Part of a small language model's weights.
Size: 3 heads of 32, 2.87M parameters.
Architecture: RMSNorm before each block, rotary positions, no biases in attention or MLP.
Training: a variant of Adam for these matrices, 155M tokens, 10111 steps.
Each number is 128 + 32 x the weight over its row's rms, rounded and kept within 0 to 255. Layers, rows and columns count from 0. Numbers have three digits each. The size before them is the row's rms in percent of the matrix's.

# down: layer 4 MLP down (transposed), 192x96, rms 0.0873, rows 60-105, columns 0-95
# gate: layer 4 MLP gate, 192x96, rms 0.0901, rows 61-106, columns 0-95
# up: layer 4 MLP up, 192x96, rms 0.0865, rows 61-106, columns 0-95
down60 111:125045100088125094120071115193123094054106110150151152117152117172107132111165112150164110095145084106156124097085126128112123131063132138146101086149100138171062131142129045133141091143155082164115128125106077124173126116118060133115127074152109085113133135071099146129130149066102076116
gate61 112:129148143180119127175172132106173130179112175088118156167158115104140173211126095105126153130103140145117100164101120094171158088171115138131148151182165174133112100130083174085089140118102139118168105127153140121102230133174207136122151128154194093160122098139112184146155131144125153102
up61 108:073112105085184129122101144112128166139165128093096125108126116115117054147077144154153082125187156123102131118168164120137128065148111100123116115137102173115089103152191146110210137072079115167103121136100123129137178134106122082119128095107096113084121095067145095140128116168155215067
down61 109:181165151158078145117162095130156139103106092146157140124092120155147137105157097074121128114084076085179154137091072130119115171107157103164100149078119108157211145138083130173089144178163134092162111122090158123120100103133137130132106174115186122174101110208116134088186094107117091181
gate62 098:092115098136128132105056127184132139111123175130191213117115105135090146106121188144086067125084153137119177156118104114112165186145078111095109123136113120108060107141125126087141112118158131177134125079137113151169189111159122078147178117106141164096132173114156087165098065134152183128
up62 090:148067074127111098139121094148080079124097181197122160128108137148159118105128146134087127129172175135124158095089106131078145165108137102098109109090156111073095084116117093042093129098149145132101127087108077124200164101216147105140157110103128156119085095105130153175116087132139165114
down62 089:179081152088060066189125137157123177117108143161115137203168120093178093115124157170084109146123108111135170096078122142074168151126129075093100147169134117069130076128138135106096134111160134132126043137126163112132137122175149159163131107087148135097099082178120121096082135162152118151
gate63 088:143101162092104136078149138166125051175121130138147140187152118102151098131155110168098104090155147118117137153097160111078118106144103170138126106147130145096126060187188135103123107140122088079103175068164153091124133069121140121119125132127203083078090134089051135186106172100145144133
up63 089:162141114169167089101192170120117151115164135172172077124112111132150180108176113109076162172174124189124109099153153120134143133108131149172122132156161216102124171097136092135117163099090117165123094129072075073125110131112105130117108127147101097101180122087133110135131136139103229179
down63 088:094117148118180139150120198159146082161130112088125109192153131073126097126074170070147162121079148127185095070111083059144146173116151134085153145163113159193147144141119111101164130080182111114141116134129114191126150163111104093141110135168150147128112106150191156154131064144144088126
gate64 102:104156126141163075119148144091032063112133131163139177121153184136031177097169154112208115111108106119111124203172165133171211125165105140123101162165158097167131151138145091142094094177140132123134144093132144126104104131136124120153111158091090121106158138112146101118121121156117134112
up64 102:128160144166152143026148108170146143109121143060075087107137135138103116069077101165105118112117187146176097125124111120164095123156123103159138164087153137151195163093143093122151084090118151101144094109082072145159173171083074123159121183150147131098133146120084120167132096111101158102
down64 102:153083116118169147073103100148181140145205129132098073160122150156117147101107104163086169095158176140160151133154098114111142140126125129127056155138132180099128193066162098135079143088105223101143166133091092150111142124086117151120140129170161119126097148089095144130155078158137188104
gate65 109:194068140145196053127234136092151139120078099136103085114135145133133115085151117150120097110148134163097186177118114135116146140120109146099124118154181101076098093098157122077124148169112105185128122138135072142141131145180171116139120151118134097160157084105091093135106135176153116068
up65 118:152125141168103123125102133161129146103132234198136163136106151158087130146087121111105122116150069181176117106150060116109086128089113140090133068073133152149103122077142112078155111129082098106157111138128124125121185124069098126139063105119090171107110085142114172129078164117132177162
down65 112:126142157165135077103130120094106143056107139160128107134166169170149170109122082145172163081119114183145106198118114113079122105060142145109160123099139094105107126088182139080158150099063126154122081112069117176147137110190186127181120121081073139091166093123100099131099128151121123100
gate66 109:161124114107187148141192083113141150155182116093201142103155134109098073117206151096118166132133150092115082089120098135154169135083130103156129178179115118090104198148134190113129149125111163192099144193084122097097187102127183109131148145121090149123110075149129095122133119140136121113
up66 105:119128130146095118139080174164113138136097126144064138141117122132146211113097110192129077128105116156159152162155172108128076123158137131101111102099141160164173076113105054146101129086164088071141125050168113135152088139142087134107104106125161097138123211113138187103170143070117133151
down66 099:086167163156027076106120115113079133000121172143137137137097133186145148167124167112136153176129136159109145087117111133093120106143097128119156108119113138120066101124153120104137080161068134105143102131138190157131133106181119155152179130156106112141176107124128106131056099128118132138
gate67 120:172130116046172130119087162135104138111120069181165099092138102153123124094124160129131149117162161172087088131146144134091095150165124145085092072148151051209112160080075114210119122148155087145117143126103124108115126128150045123075148136116117150116164132132094094146106138107089129097
up67 116:145107141143136114101121080137054115155183142131159133105125138135144156066071084190123151143092108133113045068105082116095166166113165116158152132047127138103144167088121157133128136133140148121135108107208117097151103135219126118129105083149163077169143137171120162090115146109102144116
down67 122:169152141127120188127147115118084112166224126147146135104118167127204141092114122148110122127140079129126118028144104150082186081122135151089127117072113082145165150106190132120121134143184125115149145187133118184142063102124163105138096136150115131106103110171169141181116120118188119133
gate68 092:139142132202132081167076078147084142119156135113106140143153165080127208153124117100159111151110081083179112114148161148123115143117160140181105157089140122198175114151065111114103145137116146108112124167163131082127098099153116084104095121209173096133145175164130158124137156075185104152
up68 094:122127105153064141231110090131126120143109039071167127141144132099121109131169133139109082149108145086136091139111151167114147114151163110183078181136105144118138138073131191106114168139104155162164118141135137089112128153165183174080152110160121092121102088128114066092137076134156172098
down68 090:183159154145124094062155168106064138172105212107193105102132124126150099165164137141147160103138165161131130142084142107192121094139094128086141071175135088074082085123116115102104128082118153136076131077118144161123166106150162098181133145129073104078130131100158109125132179149113111156
gate69 083:133107119182130133124124099095071183130172167145061185133141124187125142115178149114136084123145090128116162162142122112148174074185114097052122147122093162075118143140110112101137134090132135190168101159132095114089119151106085075173064138073101122125088115142160083149134177080131146137
up69 078:148156098169157126132131118139148194100201150124126094086128124168120114129076125124185134172093134177117144138126195147140164147172103158187156183131114157121137169140134107117127224123092179144123134160113135115142119148098108120179154103148045101145130146111143057088120104095052116117
down69 072:130144158140136160163123074116147101074105126134155142088120138141101126113161141100086152093155112161111161098173130116168079069123119126185129069170081105136115157172157116085111126095062152172165100169108086166137100053136067152110110091147099136112121168094162152150117144083212172138
gate70 078:151080141150150188130128094142120129149121164082161043173090166170123076107114134200110100112146165087087136146166116170099095133191138132078073147181169174143156135159168125118121115114184147166131079124143112123091207061120147131111151121090159113140104102111110128115114118117137085148
up70 079:153104120151141106161152134162169185135120199102100118132138119117177127142110123148156159099095077151097125176160088148119107130092163074178145129161136164152120152102109209088130157074158134160166073166146095065095077145100128146182125096073147159158076121159128169071130124121145107173
down70 073:088149147148100073127110179091151041117142139170157100115115130101203161126079122172122140122117108167154057165082103140154118145107107091122139122119081103103119094097098094175118120108079088115113142105118114111117075127167192125178119065195091141115126162168115113120165131127081120183
gate71 077:137125080142100103165116159153102185190091117183139144112132152129150082179102141147107122118136126072108055121160067098143200145068146136207143138127132140129129169157150092118199143132140087164093135130099123138145103136117125131152035114161152102161101124162147144096140052129105131152
up71 077:085114147133140110174102116064206085151152185111119127141109145127168167123135081128175145181103083188146117120063159090130073100129177143181107144131124164142132170116083115078116171109103148185135148137181128157165156222142084154133174145132122129126165112153102127149132095110104109132
down71 072:149167140064112171134109147167105145055086074103154133142112066163061081116124105152113138158116181102156190099166142157156132137099121137062166140067152062161126097095113126152130147165147121093188137095091091141124106164126113124096121131222117117098141121160113135107118160161113148132
gate72 067:117162061124099096135100071133110135131107136081088087099126088081099101088151155083147139159127127123122125101181063097148114201099139093153163083058171107051121104060114162161096130127103115146097169124112159138116145171130122165112166135119165133094199126148125162127116064152143131125
up72 064:132114127127146116119148121136100104128197161100165126166151166139138160140149075104120100144037100145106081115132150089121146139111173071183134095058126117144133148126118130117209164120130158122135140180138126204126127089153136091134049124194111135141112164161150089165137155135178051113
down72 061:141148135162095099088118111167145148125166152136157168176126073120154132113093159110092094162082058142102124122143126144144144147056136127112159115137139105144119179099139104182100155062178140052077080071167113110120126125083150113107155093168155085122150091161099114121061147069079148115
gate73 097:121139112128082141078142108105143118163166050073119174118114103161094160127193153153098145135135132049119139146087104118148069129126138131073143189139098076156161140191151203129186095094160095139134146163148097122116123119174161075129105169128132080185122147127149118089152126178109127125
up73 100:102163108132178148225094153137111084120151114080123093138155106084185117117079124098154038086076196130135100067132181111116121115116109132116110109118124151097152127129049106124119164134114168099126133110107191160170152078143120157073104153158140152111132135184114152138130121081122109119
down73 094:115135212136084106086139135095148127033121146152153138117105150134085122106193127136140211093152080169120138186092094138077085107158156133090161170122162078129111142122133161117144145127154121141134105127144135182106099155170135063194181096094100124103135181095106112136124133141152109165
gate74 091:191153121083146184145121080154160160095150129157149098132070092068137126112121148136152086088157123093147195149140136121082124135079137092176108134160151160064131144131148095083147096149166121155157092136140099096192120129060059083117143125142148135113147193113140135135121093137199151177
up74 093:148074131130141152187099116158157082149075181123147093222130100120136154129099151132110169099145118148131142109110099111091082200134126132122124101093158093096099169158077099117094127073112073166140107109150076125115110126155087134185106131154144141102101079092054182156124137140176177131
down74 092:137053155132139111158095120132121075122105098035142129159129095105145175164138162148162163159157166132145112113128121126099083128125122124102108105149116105066120172151111092167088092113116071105159085139114095094137158186142171146196140176038132130085128111116074133094080113178104131146
gate75 091:101039146143162069137129102144144119127129183097148084131134108097128113177102174187118126111194139115118117108216074116127117153094091150107151170113195148125155104188147115131147137145111134120141168098080090126142194122136172143110152052182143118148151088161140153157133093170109114135
up75 095:121129124154100157122130065128108157119115197152100084143133151113111060180152161103097130148203182128188135135133130120143078062099125114166147104096114109145111077092117099160124075137162100127031098135128167129116098147161133130144170083096214141126108110121098170161133127134149091101
down75 093:122186126113190187148122181065149151118127166152104158094084092130157162089148068097184168065129089187090123118101100139159127127133175180116095112158143143089144151127124119128136196109084141126120117106117101170078132128180104090086117174088076127158109152082145145143100090123147167128
gate76 074:157100085165130157115135150154140159131211144116124120127143103209096071131146145164117160119154146119111120113150115137154158080172202150157131119117106067194168116077175074177156101072145169075119069132100128109089141090090134154133132121112071118087126091174135105159112099111115153134
up76 079:166134139180126111118115165081186235108107141135088151218114130124129156156148146107073143124146162149182134159181162092158142111175123144131120166148169145122138139117168140178112175124124120121084154089105175104130100114190164075112138118121091087103179103084153127143122070122100151134
down76 072:198149115124131079145118157113153112070138088094155132183182135150132103133142074129214148136175131129101150137131125168127108126101174156073036140161112153152157136128148074195176176127132132106103090105135165109136104158117125109149086096093119133169127116103116104084117116162087196084
gate77 098:118147141122118177152071151133111144108133115165106106147139217098153162068098147102118140138070115078155152133162166118073135152153114128112106113121098109119167200139065163144150100162165101161168133193079126163097105140151121074069111192143108137109143075084134139140080134099143084088
up77 100:081114139197132158162122098110065148138109147128143128095111201132181192096091116083142121148083133089119142161159174141092117087108141167102114136089076130111146146159091113071097137108055093127170122146167125133103074115175106152064093156171125121210111161099114092118124141114116125143
down77 104:188115098148140168099192168098114183204167168123103106110121123100137129124170161098116090083128136094096170154140187138126143055149124139126167174162118113137153169103163104101157138093054122153181151152129149134151133146160192175122093128192168121092127159101125106120145129137141167184
gate78 108:179137153139126113117146122117133119123165179160113116102132153138078130100082106107116051131093163152138201255155109137131143124117131119120133103149109124154087115134145176169103157168067143092169128159090111148127140142129205153087149174140184173134198131164101139130103139126127107079
up78 119:154161138138053158119142129151098092199164111111110160116115131109157146127105195106101082128114175151145146144152135144228139149144143109120117057139070128117064147137118134185112179091176188151135135120091158102115115140171129119101146142129184149161100150131121149157207152082086127135
down78 121:124144106119117148123102151127132088145118103103139095133131118105121105173130208152123136183150117116126041051074132141218134115144161145114135135106099115096162122146069078137148124084217137155110132099146172083117099126121076104182064102127098077152098128089132147110168129139113167160
gate79 110:144117154143100054112109116140166099121112160121198129127150131133165108179069146112063157100135214195098153053085093143136111105164129162109111111073114125160097088132137151069161188084107104091131111078155099118102142110098129121125099146143143192119115114186078140140146115119114128120
up79 115:133140189153149150170143109118222089122109106164109084152135177102148124125128082116147203102142092151117113112101108120105077139120121173090107141109116130159071161065117135112154123151132145118188095173189080122141138120083126147135101131160096164155083075153048122108127123194079125119
down79 114:069160156128127099119122158135124134104182108122119170137091115139103128076168184127110121154139142198144138128150139093132125137089097169139118101063130100121110154167140168014186155120135164091069105065135166155134090066091105135125136093109097131109135172141142078116160162061144138142
gate80 100:098125147056112156119137146112064151105190137114150119086121106073171141064055086170100171137091098120160090096120136107098091123159130105172148044109126149145209130145095119116142142117059137149070134141122117125111138139095092157127125139135131124128121063171131124112118149081105060152
up80 106:129134132099140124062137146129091161092119051148095112123132107166137068095135124168161121112152138166137149096065124145054136136126147164130137084083151085128121178098105114154185084147109162133107149120084088208129136148079087140116106079118118111081107121077148063156056144091144109103
down80 113:105105146071129142091107151158072170079160129109108173153171116079125124099105075154133131155113112154160079097094142113075089139184071169130128097111143137181193187147126126117137140161059153113111190170153138131115163112150121149106061138163150125150086072117160160147148183085127120146
gate81 105:094083076122151092185138119167129104143061156109088114123123076138140096158116115108101159102092159148110104141125132162150124186113134152139117117164204119142097146089135182108190103148082119147148152151072126151158070110103129063131096140165149134193135088183067170145134115197141154151
up81 107:133147108081115139135090076136111114079116100083140091174171178206096167106143124183199102146131147086205090120121118168109167145158126098124101125162153074183122143188165096150100112139155107085133128076119166187154163110113122154133151144098139184140125157093100151110080155100142113129
down81 104:137109115147170146174109136103107148178087174114095173138137069130119103194132124098118150138131177169086119121124157125157126124129122149092085106190190098133055161071173116112165115153065092139154088128097124144113115093131156070123125144105138135190157133165051192100130154178102143129
gate82 092:108034129104120121182117075076135035152125187154108151136108129118135088094123171092155110156135145106142111085106094101091144135143131123168139115105145145110091120090145158122125078187151105138112108081119147124153137124163115131185097129110159158154146126111086180142114010105157137165
up82 090:130111089134111142116135159132049201107165159111098119174127135166056136096176146157162096121116127125151149138131180094110176098211059153077139126159129146091159163103159120165172134137112163123144098073082129125107119113108130103169168153112083149120176132109118079054102095116114117162
down82 084:184089122088094144119118099139108118235147170102161091116149157097102115140114160084150093174149173113101087144112083154156151174127124175146133144106161117078137079150141156151126103203143152096079102105104167094121136145128157111199137132077146148169146138128142161164107114158115085203
gate83 115:182095154196162101147174148150121124196157123139125201114137085073141139160161108130039148114123136111148104138180130139148102162165105145173135126151120166121147110173116176098144135093102148161100114179136148080079191150154169142166097122129173078121123109099172142116150103163193155137
up83 103:124188126101135145164136126070134073128109062157075107132152137142134138159126095091067196135052092087113088133120135110148115105127151113114130144134127101136124156085196123134184158145109208090151144157117175183182097100156141115096134104160148092162101103132161162100096087135072127087
down83 106:153046141142115090079078103137141125142165162077122147132139139091108128100120160177198080139175146132135176131130120142133120142113159146134107119108142158065125084176034122099094107114136040126100125115155070101104137113124104146153119201095101162113137136141107088092197119128136152163
gate84 065:101103094164135077161122157198102150103140056170133097106090142153083100149129134139131143130136113134035158163105148108138172178149148101140092128140168138151145063135134097115167147129108151126115119116086121174103172094136165154180157072156077109127184162102137046136124189153135153110
up84 072:110174067192132135172191111085120171148156123125158131187110127069162135100197144071127121124107147084113165170178124076131163079138154082154144129185110118075131119155094146115162112135119111155152162123158104143025150080151104184134095128159109131146099146133136109128124148159136130158
down84 065:108196194139103154181119103067157104101132123119174133098130136090192094085145104123126106105115121136137112111149162114166126080168157114153136096137096091055120135142076165148139087154122124176152144094194066136096124103133035129140093143158120122108148166074127125174085107152170152153
gate85 115:151125127120175110116148115139166111105141073083135136114104113116070093171106049079172162125068085121124062143141221126094118135136105120105073170143136102182149110155125101159142113162089058113109129115160099103089153122126101142079144125081131124104149125130104077114099148061155100078
up85 109:169147100101149098154139100103148128106175048082103136131097149092081106150127055086179167145065107107141047130176225151101122146100124147143084135141110103162188133154125094155135110114117065131050116122142113081113129124144099135086102159130111132089134102147147120134128143082142121115
down85 108:162136114152123110123105122130109135177135117126096080133169139107128149145145126148108091159117145113153127103106131105171123144116149103119115166109141082114160099084123142128136139061107124140069137221134169107098105139138174113188105127147124093055151108161144149129255105166111128121
gate86 102:151129147109143132144116091120187099136067128121173193099125043152125062119147119151119153157159157129151109129096104117081131176127122163167127117071157180144062157132129150113162062103130112139121088060174079121145099116089141145142116126119122146094100124111072166082089125088207134103
up86 096:102064103175152160228116181138116137104151130155108100211105176145205148117146113174080127139068108141181133157123090138105120121153097140109113186084091128124141125148143119077155104135135128097132114174112176146155185148139123177133121138130173172152137081077146140151123119141110071133
down86 098:111090161120141126173079156168149107084116134154135136125118092174163117091144069179104113155103134208092091137148079131080098122152110105142089116071124124106123102143111176069106159110120117095141097126101166147187135117119064145108135101147221142161130115086068178089116132110096074155
gate87 087:163145128120101161140078088146147087131122123119141161114174061105098075105138100167147052133112086097152142110108123142142154158129085179156101143118121168142072158102116117148141081050092133084094174034116091143172155155151122134146156139159147100042130117140139082125122164109090124161
up87 092:081117131114132109119140163168122148138131043167112134091122095188019141118148135131116101136166095199076118126120199131148171154145175109131111127187179144120163117107134075142152133134100126123114149151047126142115115098153143106130154155136070106169170161110122102074136143108173121087
down87 088:056080158093128062079182142109149156155200076133146134139122119130106122134131115115127164132222127090142149115149148134137078100140142138105090095143086165203115173080167097136128080106142120054137132206129136159115114124095172127148136111086118116125112146117083144102161091158105107098
gate88 104:077075123141136061041086112170112141091077126106127116122138165140101061120076047144149126112150158133110152183102125136117134091100164115143155158083117107165131102135154140080155133141071141100148151117183075129136101153141089204137127127138073082150128142137136118124074124142137068098
up88 108:159187131079129169148125137117190127109137133136152124123130145132134181093134148172127101105141143112133154126156120149071105177137099126124138089167121153083122105147101169120157129107161030159067105179125161154121163083115186060080125181140172151097192135147081081129120139160106196143
down88 122:119128119113118144082079144120137102074115120101132157145139154150133130139131131222133098116133176138082201138120124151079089114123117125104114131125097117144119111151105136086204144128081060164099140156162149156130129160117157132053116208137152100145145132142032080175097196161126137111
gate89 071:148152156095064164135144190071077171117138172132121105111077123083142111040147090102126144100135141183176205140143081137096103123095120125187111127101142114079116094130111144104098176117148104108089083124145106080112138108174169151141098083121165099133132131143153175185126136126121183099
up89 069:154091112134114102104201118176221160173093113132122158176142106157076151136099160110097141084179173129075130146144136123107113073114159104099121118097158128103163195102165184156120125152151129178079128154112151113141113195150084123160133164106094129136114104129143109079140194136173119170
down89 070:120106171135141133150073120109119108140062118129158170181067099137140177206134147164172109149173170095098085122086180068100150106117099188169147161136121133168202150124159133111127087144114161161176110112093145151120152172105094102123171173067139106123103106117125147128147092176133091123
gate90 126:088111103126139084069117135125127147085106086120147152126146108142146069119079013181162134117082169100127096123082142148121139109100163129118112202141153129142147145146092157121131121158044133139131144168119089148139116117122191160088090150178066073147181134103101153143102110115089107104
up90 130:153105139167139146167137102142206144119106130161116117140135146120073182142145136078100126127191078127130194149147166130106155115123100125116103046087086179124097137074169156138167138122172108109130111110131171099094148132141109128167127077131168173081163089178133072122095141198111188146
down90 130:120110080172100082123158130127183136085138097142159092145177101134155115090135094145129148126148146165142154111097134117057175155086105149156148140099132161130127119100146158129180125112105105102121168103077109138130067157176135204038191075141150137111139123132052079185090121088123132127
gate91 109:173139128109160088170121140130155135132158125162104107097195142149126084103114112095144118139166132074129117104136138109120170138141130114111030077121215103153139075179120086118099098097146093153100153123069090084145139125130136148124108130131134113034154048126142132130079101130141168062
up91 113:080106084105133123093080128142067101061079091145155101174080115131062131154102168146139101139112117135133194181118120113127151112136114147119178143120092126092067151098136130144179127196193125099114101151143142190119129108092092069117174175154078148125161185132158079135112147122129109110
down91 120:152109145107142046170145115153157090052122122161157148160149103155100068140108178124174107132169161100117143150133118092112154109124132118109100110095199131120095120155078120125140077135168077133094088125108148100128134154122089107115181165086154101090165136112142081199055130103131151052
gate92 097:138140150135124074110107115159116144141098140151098121126121104109126092142095102127096113147105086073093149141067156149141126087072120107137240083087155176156133093146145092114106166171098135133154138154108163171135091086114188162080107180144128041101157058111127160114104178140117127148
up92 100:125160156128132126144131137140067131183109109138075136135121085127138134124113092142091104126100087089102158086085144146174126079045123122148221087097131165157175100159120075097075130099103145117107160118112138171148132094142169154083137153161120050103136077112121153124161158089135131208
down92 099:099161106138122150130118127096069123206127122117128107093137106097125141098122118118125151102127150130106132136120085138201157134154118108125099130190099109119174099106125115114104140050149136145064054098146091063096126133124108104220113080162134168131131136125074160136231123087134135170
gate93 095:131133114139119124164129147120107142101156198068139109109128090130138125159148081160140111173201071121065152133196059185095117136188147127118117137152139094116107083189029165116148135101114147123153144092121108120128100104098089115146178084128102142114137133148157059124111108107149164081
up93 097:142104096129152061187104053091201094144139163116134158114135106153118085167093133114108119120155112143081172079111080128057113131077122116123132151131124106101147140088121142114140137117111179186087109161139125103111170142166100145204177116105165140160180045116161133116127067119123110115
down93 096:140104147158166084130094130107160062192133118162137114175105081105136141088143132103105149097146104087041164109141129167146145109134152135132102102097176085129136160150118134117124019139064136163129136149119136072178176165172137130172164128117146156087142138142172130184078135150110104171
gate94 058:154149164145139111174174039099148111136115114129128173161147067154158146111085103118156133082130087134164166056136094135142138118142104117141174129060113178146114130091065187086134134141119156144115098159153112092136128205099121112150139133143149125130137093078101155113112227160091102114
up94 063:162086147065127091123145076162130070124116140167196155174056118139111088085120124119112182205116177145138137098086165080145094129143166097191120124116100135149111126122112150109093160139122094109134137125120176110114070144081145114108119127116132129143049095119104152123138106122049078084
down94 053:062151083177118111145157143133118137093188151147131100137012143136198089077133138159165098083142051136163115115165166113115126154144183126110117152173099118115149095104124073067147144084157151153104144155112096130121101111134142133122123126118146101100151128088127174162190086100125154097
gate95 119:152127108093140115083069147098091148110163128120130136151118131096148085140126122102181082140159116139160166118163047133147068106148123106099104067124136165136124069178105140143078075112131070164113138127107119158110113167088094159142131133073154148113123126132121209131104125042173061090
up95 105:083126123157127102139147113126090111153174161138083150149126188166082184150181163108119098157075094118136144170166143109136118105149122091140155128137128145054150125148124166075153182137192152161130112200101131124090173110173140154133063153144158104104107137141212093112153120172140063109
down95 107:074104121132127168145138137130116131129139118120137113172094111168091160129175205183084162105090096154074162159136090147054186112129090150118173130110064170108080165090128126125122100132158109154084072092146195118121132171179131089129137121146126066167116127167148169124146124113074099098
gate96 094:133166104125092190089161149122208170122096162161150162129119075132120098121127139145134084092108125193165126153073149165105060138156135120123127149153176066141101188102119108122147114181096096061187110092170176134096155134069085136101138167098089154095139122126085136122144144153139142114
up96 087:085144113168157211117158121112144136103132126117102114072127139100109121163131135095090137122092103138185053117140131139130124093103088094116163129092095179037104114158135209108158114169143112109128074164154076103138076141161153145132128144141103114154142143132167141174127122204201121091
down96 093:065143118163133128153141136167107113122063125180133076149196119139100122180126220150091144142094136118152062115140178141126106162149126145099175160175142126142159117111151149174140146145149104114127153103130097124163039145148144129143139130165063172143198106150180161139167129134166098089
gate97 101:129151117129150080108095115166154064161099086156028112135140125086104130159144108147135165113133228114146235125117114143110145152097131106136110090058109159061123145126106146134179138105106055122110091133133120134136131136145168166140096176133166116101165170155087121135116142155139112127
up97 113:098115129143132137152092153178124135007117110149186142149116140141076139142122101122193078101136119089107098207129114122069142088098106123137120180160153134159137125126108143170175109137137102089159157123126113172112106132099101136097118144108074093096194133149125069095058101178134113155
down97 116:116161135110171076109099141151129044158115073135077158140148125110121158130158102150145150115121202104121255169124106128105155153101142136110095120112088161074094125132100127171163110116103037079121124121102105171145133130145133156101125173107141089088136161166100107132101128143160110143
gate98 100:131132102159131141146136171124168130131141107110010141140118179115139179164175189115140118140086135094104167147174080116107061080119123136101092160126108100076159080151128153141109164142137115130108097225146152141074078095123164094080104099143167134177142115162136147147144103137126128159
up98 090:103174113127170076120121125113146129135122139112171132111103089132074138100141085140135116122162155147169084063074148125199135129155125081111194110183160130141123241149091068147149090140068141149104171104115120090138101132127160060133120193120108154133141139126117131080149141110147163086
down98 092:094116115068086135100122186190104109102071163124132102108125090125182133140164164091112103115099135183129167111150083098077091125145144123171111146138162153108113088166093127135141183127175130149119143096156129098132181123145110159112133058090181139186121179105200173162108158082123086149
gate99 106:161104089139135137147175185137141145150126132120173130100201100114156096192067168208083115158135199150141102102072151145128117156133143130113142100143137134140130120144148120126124111082125120057089095173161094167107140135083119111130080090180149105160098126090111141112121180079205155092
up99 094:124130149196128136150150148103141106107134130125090108107067143086171147141146091041149167102118081140117067120161194106100136166137133126175141194048123169187129166151147079141131107179082109161097151135156099106099129133141137099096121082156180148135148123157131157194154129143102097087
down99 099:081111154000111146084152137089163134106104075085142072135116099158086152109130111152137133093185143111126162147154094118101177164138134146071092093118118134114114131147134155136151157148100153149085042139112161146154159141132059090109138180173067122155115132083122133117116111090119117111
gate100 087:112185117160100134101146116122161166173160101119138146060187070129133159123167101127155156155186112167168123098141108057176155097095123156170133130145156112102156143122183171097084149122106152139158149101102119130188155087110215150106107116133119111111198108129133177104156090107074163143
up100 088:129130106127119207116133142098115142104121154106087105124120163125119157148116116145173134110014158121077134158132158112120122153218078126123149113154070114155141085124096114137082162164142134135120156167160169115049118087148088114163110135221174186140080132118146104124146127138145100111
down100 084:093127134142169058145094125200193130103102155177147126099108099133160101101150152131110122160200056159155135109092072142122082117108122124157097113088195172061127146123135112150186150107118096148093154121087067121098119174114135137091150133114117075122185147108126140117055134126106121133
gate101 118:169125107109147080135128130158140114132137116111153146120110094118092112140115158074168162135131061108165115112138131123129136167144131120115133192106201159110100184169129121109165165128098120161141121180173073108104174133071030174078069104161120045126118155086133152088107149160107136088
up101 117:146110167096087148100101068066121068115116173191150088124124198134130080093116156146139172135181136149173131132080109133107151114142123127127100142132118125105080169089127113111094109170137159167109118063155164138146148130108116139156124125056120179146104118115018191137104143115138110085
down101 120:116164131092172137156167153126127156109143143141103151127131118140186102074148061109157224120115118119110120088130092128125115119147142095088108155128126146127159190094114078178116103081129078175216104154126078148128116174194135092098134091121095105136119106081089121088060128102080143140
gate102 131:110123131062125149145132144096189076101075092153133092134137047106067080090097080165148095113132087134130118124123165119102140137139150141085122102080151134193117153125131052164125074141111138117122136137107106100141103116108061122103130162112081146090178121128077155125093124082165054165
up102 111:079173164064133172152098092123180120122151129087142100153159134125100124135092131105104110146110138112131087128094129124164152140143127136134177103112161162234139130148173048165123095165112121157134142137137068092131109131117156108103107244102126167166175142117088147103097133105076135158
down102 112:097146165108169141123121079111139183158109100114127123087154136132125140114137162087072118155137094043089151118121168160190150109143127136102176083157153090147204157116155108139130153148105140137197075146114103095072094140158131088172142204110155104113194098114135132144111073147122133184
gate103 102:168086105135186079167083135146151162146117118067162166114152151113151103189181059097133139168076076136161085121152129102127168106148113104127130153068106199124138080185126086109155101065083146070139133135145172119122159143120124149113124163104114088081123117120082181105100133113138121156
up103 114:113135142103088130178120117106163148181088120025138136125123178094168154133174121113138137129062108120161090161142137140176127096069135112157144150097083175082155075185127166145044099097110158125182136147150174128134113142149164116097118176134120154139121090181121197119154107128143111143
down103 109:118167158126054183097164131154118098144142166135104115102162136140105139107055179144079135182179180110140181136079152171174128096138111111168133110167198083112128101107176106117067093152143139166170097140147143104112114139145139110179158131142148133166152118170151093092201128161146153101
gate104 103:130107105115114080130147114123077114070136135168176100098145156135120079142116106139133136099137068138119180159147152132072145168103080138110084131110168111110126156083161168090137173113170144146132119082221166078155183150128060125149134175086099083083085133120102137205108152101128142110
up104 098:114110150154121116158133127119089125129174136171160103086169119115092153173159191153066111105157118134118124143116135092133157138086172131153084088125096127105107128128147137086122144130152164158168099109056079100175127166097142138226167055128056128120160115119218110146118077131127155139
down104 100:145120158122143132156151109169177127111116152150144165138160114130117152188136185092093137125155157136125150151079147134096195134091103150100122109144158151145066077174145149088125154143168133173166106159089063124164121159123134146219156064113073169141163154119214129102068132112111139150
gate105 100:164141186074152145137149066075194104121111141096145140139130173171075105073093100141108172117135102155178135142138127141120113099119186152096153165109070176208155089140123113100148147111064125118174114143153114124138104126105154146152177114111056115136111107064102109154141156075165129155
up105 096:132134076096130135130116090150162088172116151152160126111164105188078090127161087140142199099110128191103081152094123118155131092119129149106105096132131108113078140025104130047151130135111062147157140139176140106175096128110063129098120161177062138123142133120155103137139124100168154161
down105 098:113136129110178154132077145132087097153059171188145084044141125125108137177153157128159117097133148102114080132138133186148154153111066148176110107158135094054135126155113167121129137166170122185137089134140171164106062146154104080134072109125179114149163161089150172127146119135120102091
gate106 107:106100130162194176100184157136141141123091125120153121132148163129096109061068134209100140104116165104175180189138155136148129082126131125125136117093202153141122134137156174093112127135181091151114118171065053137118146138077153141092119088150118158076131131162112148139119142201112115104
up106 127:102118126102113116096114125138162152004147115181127120141114095141116106146133108119215145110131120100097125158095139139030185107118125115130131077167126111108101129088116127108117136200124059122156162134157136154138155103120119138121132206120085125125210106114094106123071092131123111102